{
  "d_model": 64,
  "head_dim": 32,
  "init_out_by_depth": true
}
Each number is 128 + 32 x the weight over its row's rms, rounded and kept within 0 to 255. Layers, rows and columns count from 0. The size above them is the row's rms in percent of the matrix's.

# layer 19 attention value, 128x64, rms 0.206, rows 106-127, columns 0-63
size [ 87 116  70  91 104 106 110  94  84 124  90  93 104  90  94  92 114 103  88 105  89 126]
[[116 116 103  82 108 117 112 120  94  78 178 128 176 118  84 107 134 110  87 114 168 109 158 113 150 113 120 138  89 157 164 139 106 131 103 124  97 118 139 176  98 180 165 159 100 137 126 141 134 168 128 146 147 105  75 156 105 226 152 147 100 224  96 146]
 [ 88  58 119 104 121 104 137 155 121 145  99 132 129 163 101 149 129  74 164 128 158 107 219 175 138  80 163 142 114 114 159 132  99  72 156 109 126 175 117 105  98  87 167 175 141 123 104 144 128 139 151 181 180 147 153  49 130 125 119 118 128 124 106  74]
 [ 83 171 120 116 130 168 110 117 135 144 144 116 119  77 135 130 137 112 161 101  79 103 216 150 113 138 120 152  79 176 103 159 190 146 127 123 118 152 153  75 155 177 101 103 126 105  83 140 174 153 109 114 159  70 132  81 111 126 111 219 129 125 103 153]
 [160  94 141 130  89 145  91 113 138 211 121 161 121  82 132 148 121 145 149 133 165  65 164 112 105 174  76 151 117 104  78 119 129 174 101  91  68  94 176 190  89 175 163 111 145 175 168  97 143 122  97 121 134 146 139 106 156  95 111 132 135 100 145 165]
 [130 180 111 130 105 132 167 150 111 154 110  93 101 148 137  61  97 139 143 134  90 110 124 121 102 163 112 109 138 182 156 117  77  69  84 172 119 104 128 156  89 135 134 111 172 136 149 117 167 173 105 224 184 153 123 136 154 123 127  94  83 130 119  55]
 [120 111 119  90  62 119  73 136 124 136  84 211 117 123 172 147 118 118 183 135  99 139 100 135 148  86 158 173 137  66 152 136  95  94 160 173 148 136 170 130 152 160 156 155 152 162 120 102  73 133  95 155  72  97 127 130 126 126  79 149 135 161 142  67]
 [115  72 166 171 105 135  98  88  96 139 101 113 133 172  78 124 201 135 136 116 115  69 130 134 160  83 117 118 155  75 115  83 126 201 124  93 111 116 176 144 130 154 129 208 127 163 126 192 146 179 116 120 123 118 102 132 114 137 160 146  89  85 131 117]
 [169  83 161 103  71 114 109 126 126 139 111 111 160 105 142  80 112 109 119 112 157 118  69  84 154 124 149 104 190 100  63 157 142 129 152  82 142 138 182 164 117 194 116 165 122 119 148 156  68 178 173 122 129 105 113  99 182 147 149 134 157 114 152 183]
 [180 149 123 134 150 128 175 152 165  81 134  87 149 138  85 194 122  41 186 118  92 141 118 148 116 128 103 130 142 130 141 142 148 137  89 110 131 139 154 140 118 157 129 118  84 144 112 102 153  93  77 150 101 136  56 111 162  88 214 132  82 124 163 103]
 [104 134 190 102 196 113 115  97 181 105 108 120 158 194  75 120 161 135  78 109 165 123 105  82 149 121 164 126 155  73 163  73 114 130 100  97 104 158  84 162 114 107 142 125 106 118 128 160 190 118  81 148 190 131 180 140 124 114 141 114 155 139 108 104]
 [162 104 153 133 177 109 172 150 182 128 106 129 187 116 121 103  91 121 121 130 178 161 126  94 113 170  88  85 114 123 118 171 149 106 113  89  78 153 156 145 109  66 151 126 152 145 186 122 172  73 107  99  70 191 142 108 120  73 122 148 125 139 129 180]
 [121 144 110  97 119 146 140 116 129 134 121 168 191 144 105  79 106 179 173  75 141 102 169 124 120 103 124 112 174 135  97 151 162 152 193 137 148  78 113 144  81 108 161 101 145 101 143 163 184  93 101  82 136 169 121 169 110 125  41 149 119 118 102 185]
 [133 165 172 118  95 122 120  92 117 104 108 110 155  77 124 139  86 174 145 112  92 165 115 134 117 127 153 143 145  80 139 185 140 111 109 120 136 124 166 110  66 216 142 110 109 143 156 179 179 144  57  99 105 152  98 155 129 135  74 184 133 106  70 115]
 [128 120 112  72  80 136 117  75 140 196 127 115 175  80 137 152 149 156 115 120  81  98  90 126  90 207 146 153 176 129 147 167 106 100 139 100 160 174 135  92 100 131  94  96 150 129 123 119 102 122 122 150  90 110 112  54 132 101 165  91 120  64 162 133]
 [209 120 116 120  88  78 138  96 107 148 139 129 103 144 159 160  96 110 123 162 135 163 135 179 131 150 139 146 120  76 193  94  96 112 111 166 129 128  93  81  92 122 157 196  92 100 146 114  93 100 165 136 151 164 154  86 196 127 103 166 165 119  96  91]
 [190 130 183  82  89 105 119 120 138 134  97 169  91  92 125 130 137 143 165 137 106  74 134 194 163 106 159 132 131 110 104 139 129 127 124 133 146 166 132 147 146 171  51 126 103 103 147 169 102 105 152 157 164 183  73 159 159 185 117 162 116 159  78  84]
 [ 97  95 125 110 151 201 119 139  76 114  84  99 105  81 150  74 128  83  80 148 176 144 147 122 122 150  88 130  70 134 166 127 166  90 167 122 110 155 148 102 156 130  77 166 144 136 125 165  80 157 119 104 182 127 150 119 135 118  73 112 164 151 145 196]
 [148 129 124 136 123 101 125 181  92 140 193 108 148 130 177 148  89 146 148 158 144 172 103 104  94 114 140 130 149 104 145 106 147 120 154  99 179 121  87 128  60 105 161  90 165 135  90  86 155 113 150 210 116 126 125 156  95 149  62 181 133 104 168  67]
 [153 136 143 116 178  69 152 119 183 121 117 107 158 148 106 151 161 120 106  96 133 104 127 125 170 139 142 125 180  91 136 114 103 125 110 148  99  82 126 128 105 153 177 168  97 163 124 150 101 117  33  22 100 151 113 175  96  97 154 127 146 132 111 170]
 [172  51  93 164 122 121 111  83 116 155 145 101 160 230  66 168 145 116 178 155 129  78 114  81 130 129 136 107 131 127 146  96 111 136 144 142  86 110 116 193 178  97 105 103 120 156 101 100 152  94 108 123 171  80 134 120 120 117 144 134 145 167 142 111]
 [118 124  86 115 111 177 118 107 171  89 106 116  68 105 126 102 147 145 116 160 117 184 163 118 109  80 152 128  60 130 104 117 127 156  97  61 120 119 153 136 130 143 164 106 110 156 150 103 184 137 154  57 181 128 147 132 183 172  81 181 173 134  98 120]
 [107  71 139 164 110 150  95 134 165 106 122  85 185 148  57 189  93 156 147 130 128 129  81 163  81  95 178  97 166  74 152 145 124 127 149 170 138 104 123 165 107 128 147 211  97 197 120 103 131 136 101 118 126 152  90 124  85 122 121 116 113 107 146 127]]
# layer 19 attention output (transposed), 128x64, rms 0.0789, rows 106-127, columns 0-63
size [ 93  97  66  93 108 104  95  91  87 111  97  92 101  92  89  96 115 100  82 101  97 113]
[[109 180 189 107 156 149 141  81 151 173 109 102 132 114  87 110  50 178 103 135 116 135 147 126 151 206  95  90 158 109  99  93 105  90  95 164 140 149 114 164 150 137 185 108 136 125 114  73 122  72 157 126 168 165 131  75  99 124 113 127 101 105 146 147]
 [161 144 120 177 134 155  92 149  95 169  96 166 141 163 111 101 127 163 101  47 118 155 138 135 108 128 101 162 138 149 147  96 121 173  37  99 135 151 147 116 129 117  96  88 155 154 160 100 132 149 158 168  86 122  80 126  91  67 165  85  92 115 162 170]
 [176  85 128 154 146 159  78 109  89 122 138 150 100  96 140 123 126 122 191 157 137 165 113  93 152 198 135 173 138  87  92 101 136  70 108 171 112 104 142 204  92 127  73 155 108 108 142  87 127 109 155 132 151 106 176 124 181  85 156 101 118  99 148  97]
 [148 100  40 156 161 129 108 130 106  90 109  94 146  98 114 179 154 115 103  76 103 141 123  89 169 145 149 153 142 130 212 112 169  97  70  84 118 148 100 154  88 123 168 178 164 125 114 151 181 121 100 135 124 126 133  73 136 114 141 196 128 119 132 143]
 [ 82 132 118 151 149  89 173 134 175 115 148 100 112 124 124  69 100 155 174  81 140 161 103 108 158 128  92 140  50  96 156 178 126 156 127 138 147 153 154 146 160 101 157 114 154  95 132 138 118 154 110  68 127 185 124  72 143 135 150 107 144  99  50 189]
 [151 137 121 161 114 112 169  71 172  84  59 126 153 154 144  94 163 109  75  90 107 164 136 123 111 165 170  88 163 103 102 118 211 164 113 115 125  87 164 132  83 148 136 158  88 164 126 150 144 113 117 121 133 117  77 150 113 197 163 131  84 130 127 166]
 [133 134 134 116 133 175  78 137 176 138 119  81 174 141 152 186  92  61  81 144  80 118 100 131  90 155 142 170 120 124 108 146 151  79  84 108 163 145 141 134  90 140 122  63 168 136 113 110 105  70 159 133 163 120 126 162 122 100 187 171 107 117  83 171]
 [104 125  96 109 134 184 125 100 203 107 118 127 144 134 150 127  91  95  79 188 124 225 134 126  88 106 108 130 155 165  90 114 198 129 121  91 153 138 127 103 125 127 152 127 101 120  75 142 118 135 144 172  80 128 177  78 117 162  84 129 163 163 100 108]
 [172 127 139  79 152 153 150 163 157 127 152 111 162 159  99 107 133  83 109 149 160 130 139 104 118  87 124 143 100 135 119  77 102  96 133 157 159 134  79 187 133  84 125  97 144 104 178 100 113 162 102 163 179 118 193  88  78 198 149 138  99  58 111 153]
 [140 166 175  85 109 143  53 145  95 151 114  64 132 132 112 164  79 185 139  93  88 103 113 142 105 141  84 129 108 139 159 119 133 151 133 134 141  74  89  81 139 122 115 132 166 190 171 143  81 177 134 143 127 172  80 136 167 163 127 131 129 165  67 129]
 [ 96 135 124 120 117 123  73 144 121  65 185 146 102 132 112 154 156 157  63 117 124  66 141 142 249 128 119 131 103 168 162  57 119 157 143 116 128  93 124 107 126 102 131 127 126 111 130 123 167 181  98 158 131 120 164  75 107 106  98 148 137 160 147 150]
 [156 128 157 140  60  79 144 122 111  64 137 137  74 176 111 174 182 123 158 125 157 128 108 136 184 154 139 116 121 105 117 128 104 145  80  86 144 185 139  93 140 142 107 145 133 128 117 120  92  87 143 130 121 214 137  96 162 122 103 119 200 117  67 106]
 [101 101 158 162  93 119  63 138 138  66 149 101 114 123 134  93 129 111 162 145 128  95 132  95 156 198 149  59 106 150 114  93 161 103  78 123 111 127 162 127 154 106 147 177 127 140 137 154  85 107 166 116 141 148 208 161 148 189  95  83 171 112 114 148]
 [151  71  68 121 150 125 144 148 124  98  69  95 153 105  99  91 148 177 106 163 128 143 148 100  92  86 106 161 152 187  73 131 157  64  85 137 129 101 125 106 146 185 142 159 110  82 157 132 153 173 108 134 132 140 152 161 162 128 117 112 151 115 152 209]
 [ 70 192  85 178 108 157 192 138  92 128 150 177 154 128  87 127 161 154 142 141  92  91 177 123  77 102 142  93 158  96 165 125 132 147  59 136  99 150 102  62 126  62 157 141 142  99 129 127 139 135 133 133 127 102 149 160 126 151 136  79  96 169 108 147]
 [107 156 155 145 107 147 204 133 131 109 162 154 171 117 161  96 172  97 108 111 100 160 137 101 101 131 125 100 126  69 117 118 136  97 131 105 142 103 104  77 106 106 138  89 190 169 149 165  92  82 118 181 104 185 186 164 180  99 129 109 156  72 137  96]
 [136 104 163 192 104 144 149 138 147 126 126 170  79  91 157 127  80 223 101 128 116 162 127 110 161 163 149 147 130 147 103 125 156 132 188 109 133 116 126 152 138  73 129 106 133 123  67 160 166 136 137 138 127  35  86 128 129 101  79 118 106 156 104  80]
 [138 131 173 102 156 123  70 107 108 141 107 200 114 143  81 113 150 101 112 119 120 104 168 109 145 130 120  96 124 167 160 164 162 189 158 118 120 196  76 126 123 170 100 195 103  79 136 124 122 127  92  94 115 127  74 112 117 142 196 100 180 131  86 120]
 [125 179 109 148 110 159 117 156 122 128 114  85 174 168 152 167 143 110 130 131 144  62  64 128 126 110 128 118 136 175 107  44  72 155  97 155 120 128 121 109 145  87 175 138 113 182 146 133 131  97  71  95 170 168 187 150 118 171 105 152  84 131  92 123]
 [178 160 143 102 133 107 102 158  88 119  80 158 150 144 110 153 114  91  69 140 102 144 107 122  71 102 109 125 143 117 177 161 101 108 178 151 146 122 114 156 139  89 129 113 157  81 174  70 167 122 151 167 163 177  53 122 123 120 108 201 137  80 110 142]
 [ 67  98  91 115 120  98  25  84 104 150 137 155  87  99 113 171 135 133 105 160 162 139 135 117  97 184 154 138 150 109 139 133 120 128 156 135  89 164 141 189  86 111 107 150 156 201 115 164 118 122 188 158  98 150 129  85 192 126 138 109 130 120 134 117]
 [165 216 120 151 110 106  51 117 113  98 129 129 172 129 135 102 116 119  45 142 134 118 131 135  83 142 128  93 128 153 125 130 109 116 103  85 113 172 172 160 139 146 120 136 113 160 177 119 121 176 133  93 137  90 143 139  96 150  79 204 191 121  82 137]]
# layer 19 MLP up, 512x64, rms 0.221, rows 0-2, columns 0-63
size [100 100  94]
[[137 134 136 107 119 166 142 119  98  55 139 157 123  48 108 129 116  98 118 145 163 102 136 128 116 152  84 128 178 159  97 137 117 167 106 173 161  80 137 198 108 121  95 124 127 150 167 141 218 115  91 114 113 173 202  92 104 111 135 120 147 111 151  95]
 [105  84 142 140 118  80 120 112 142 161 151 189 129 103 118 156 162 198 111 164  61 127  76  88 144 147 178 190 134 134 141 112 176 120 190 167  87 146 147 139 106 151 104 125 123 105 171 142  63 140 108 153  62 135  88 111 138 141 157  96 137 154 119 115]
 [138 125 186 171 161 131 119  42 102 138  92 122  69 149 175 130 109 169 165 136 137 132 104  57 103 127 126 143 119 115 126 162 101 123  82 108 106 145 183 209 114 146 103 104 138  70 122 132 161 144 132  97 160 168 167 124 102 141 121  59 134 152 122 109]]
# layer 19 MLP down (transposed), 512x64, rms 0.0258, rows 0-1, columns 0-63
size [112  93]
[[ 95 123 145 115 159  86 120  76 143 102 116 137 108 114 131 155 144  87 110 139  91 148  88 129 173 116  56 104 117 113 168 163 125 121 128 109 145 154 144 105  98 123 167 115 107 128  87  50 105 112 122 199 150  82 153 135 147 125 184 119 125 129 243 142]
 [120 137 137 155  79 117  96 101 156 105 193  95 156 108  49 108 155 141 143 131 182 172 118  75 156  87 137 149  97  76 119 140 117 121 110  74 193 112 130 201  94 143 148 131 160 172 130 148 168  91 132  72 152 154 123 164 138 165 119 134 134  95 114 143]]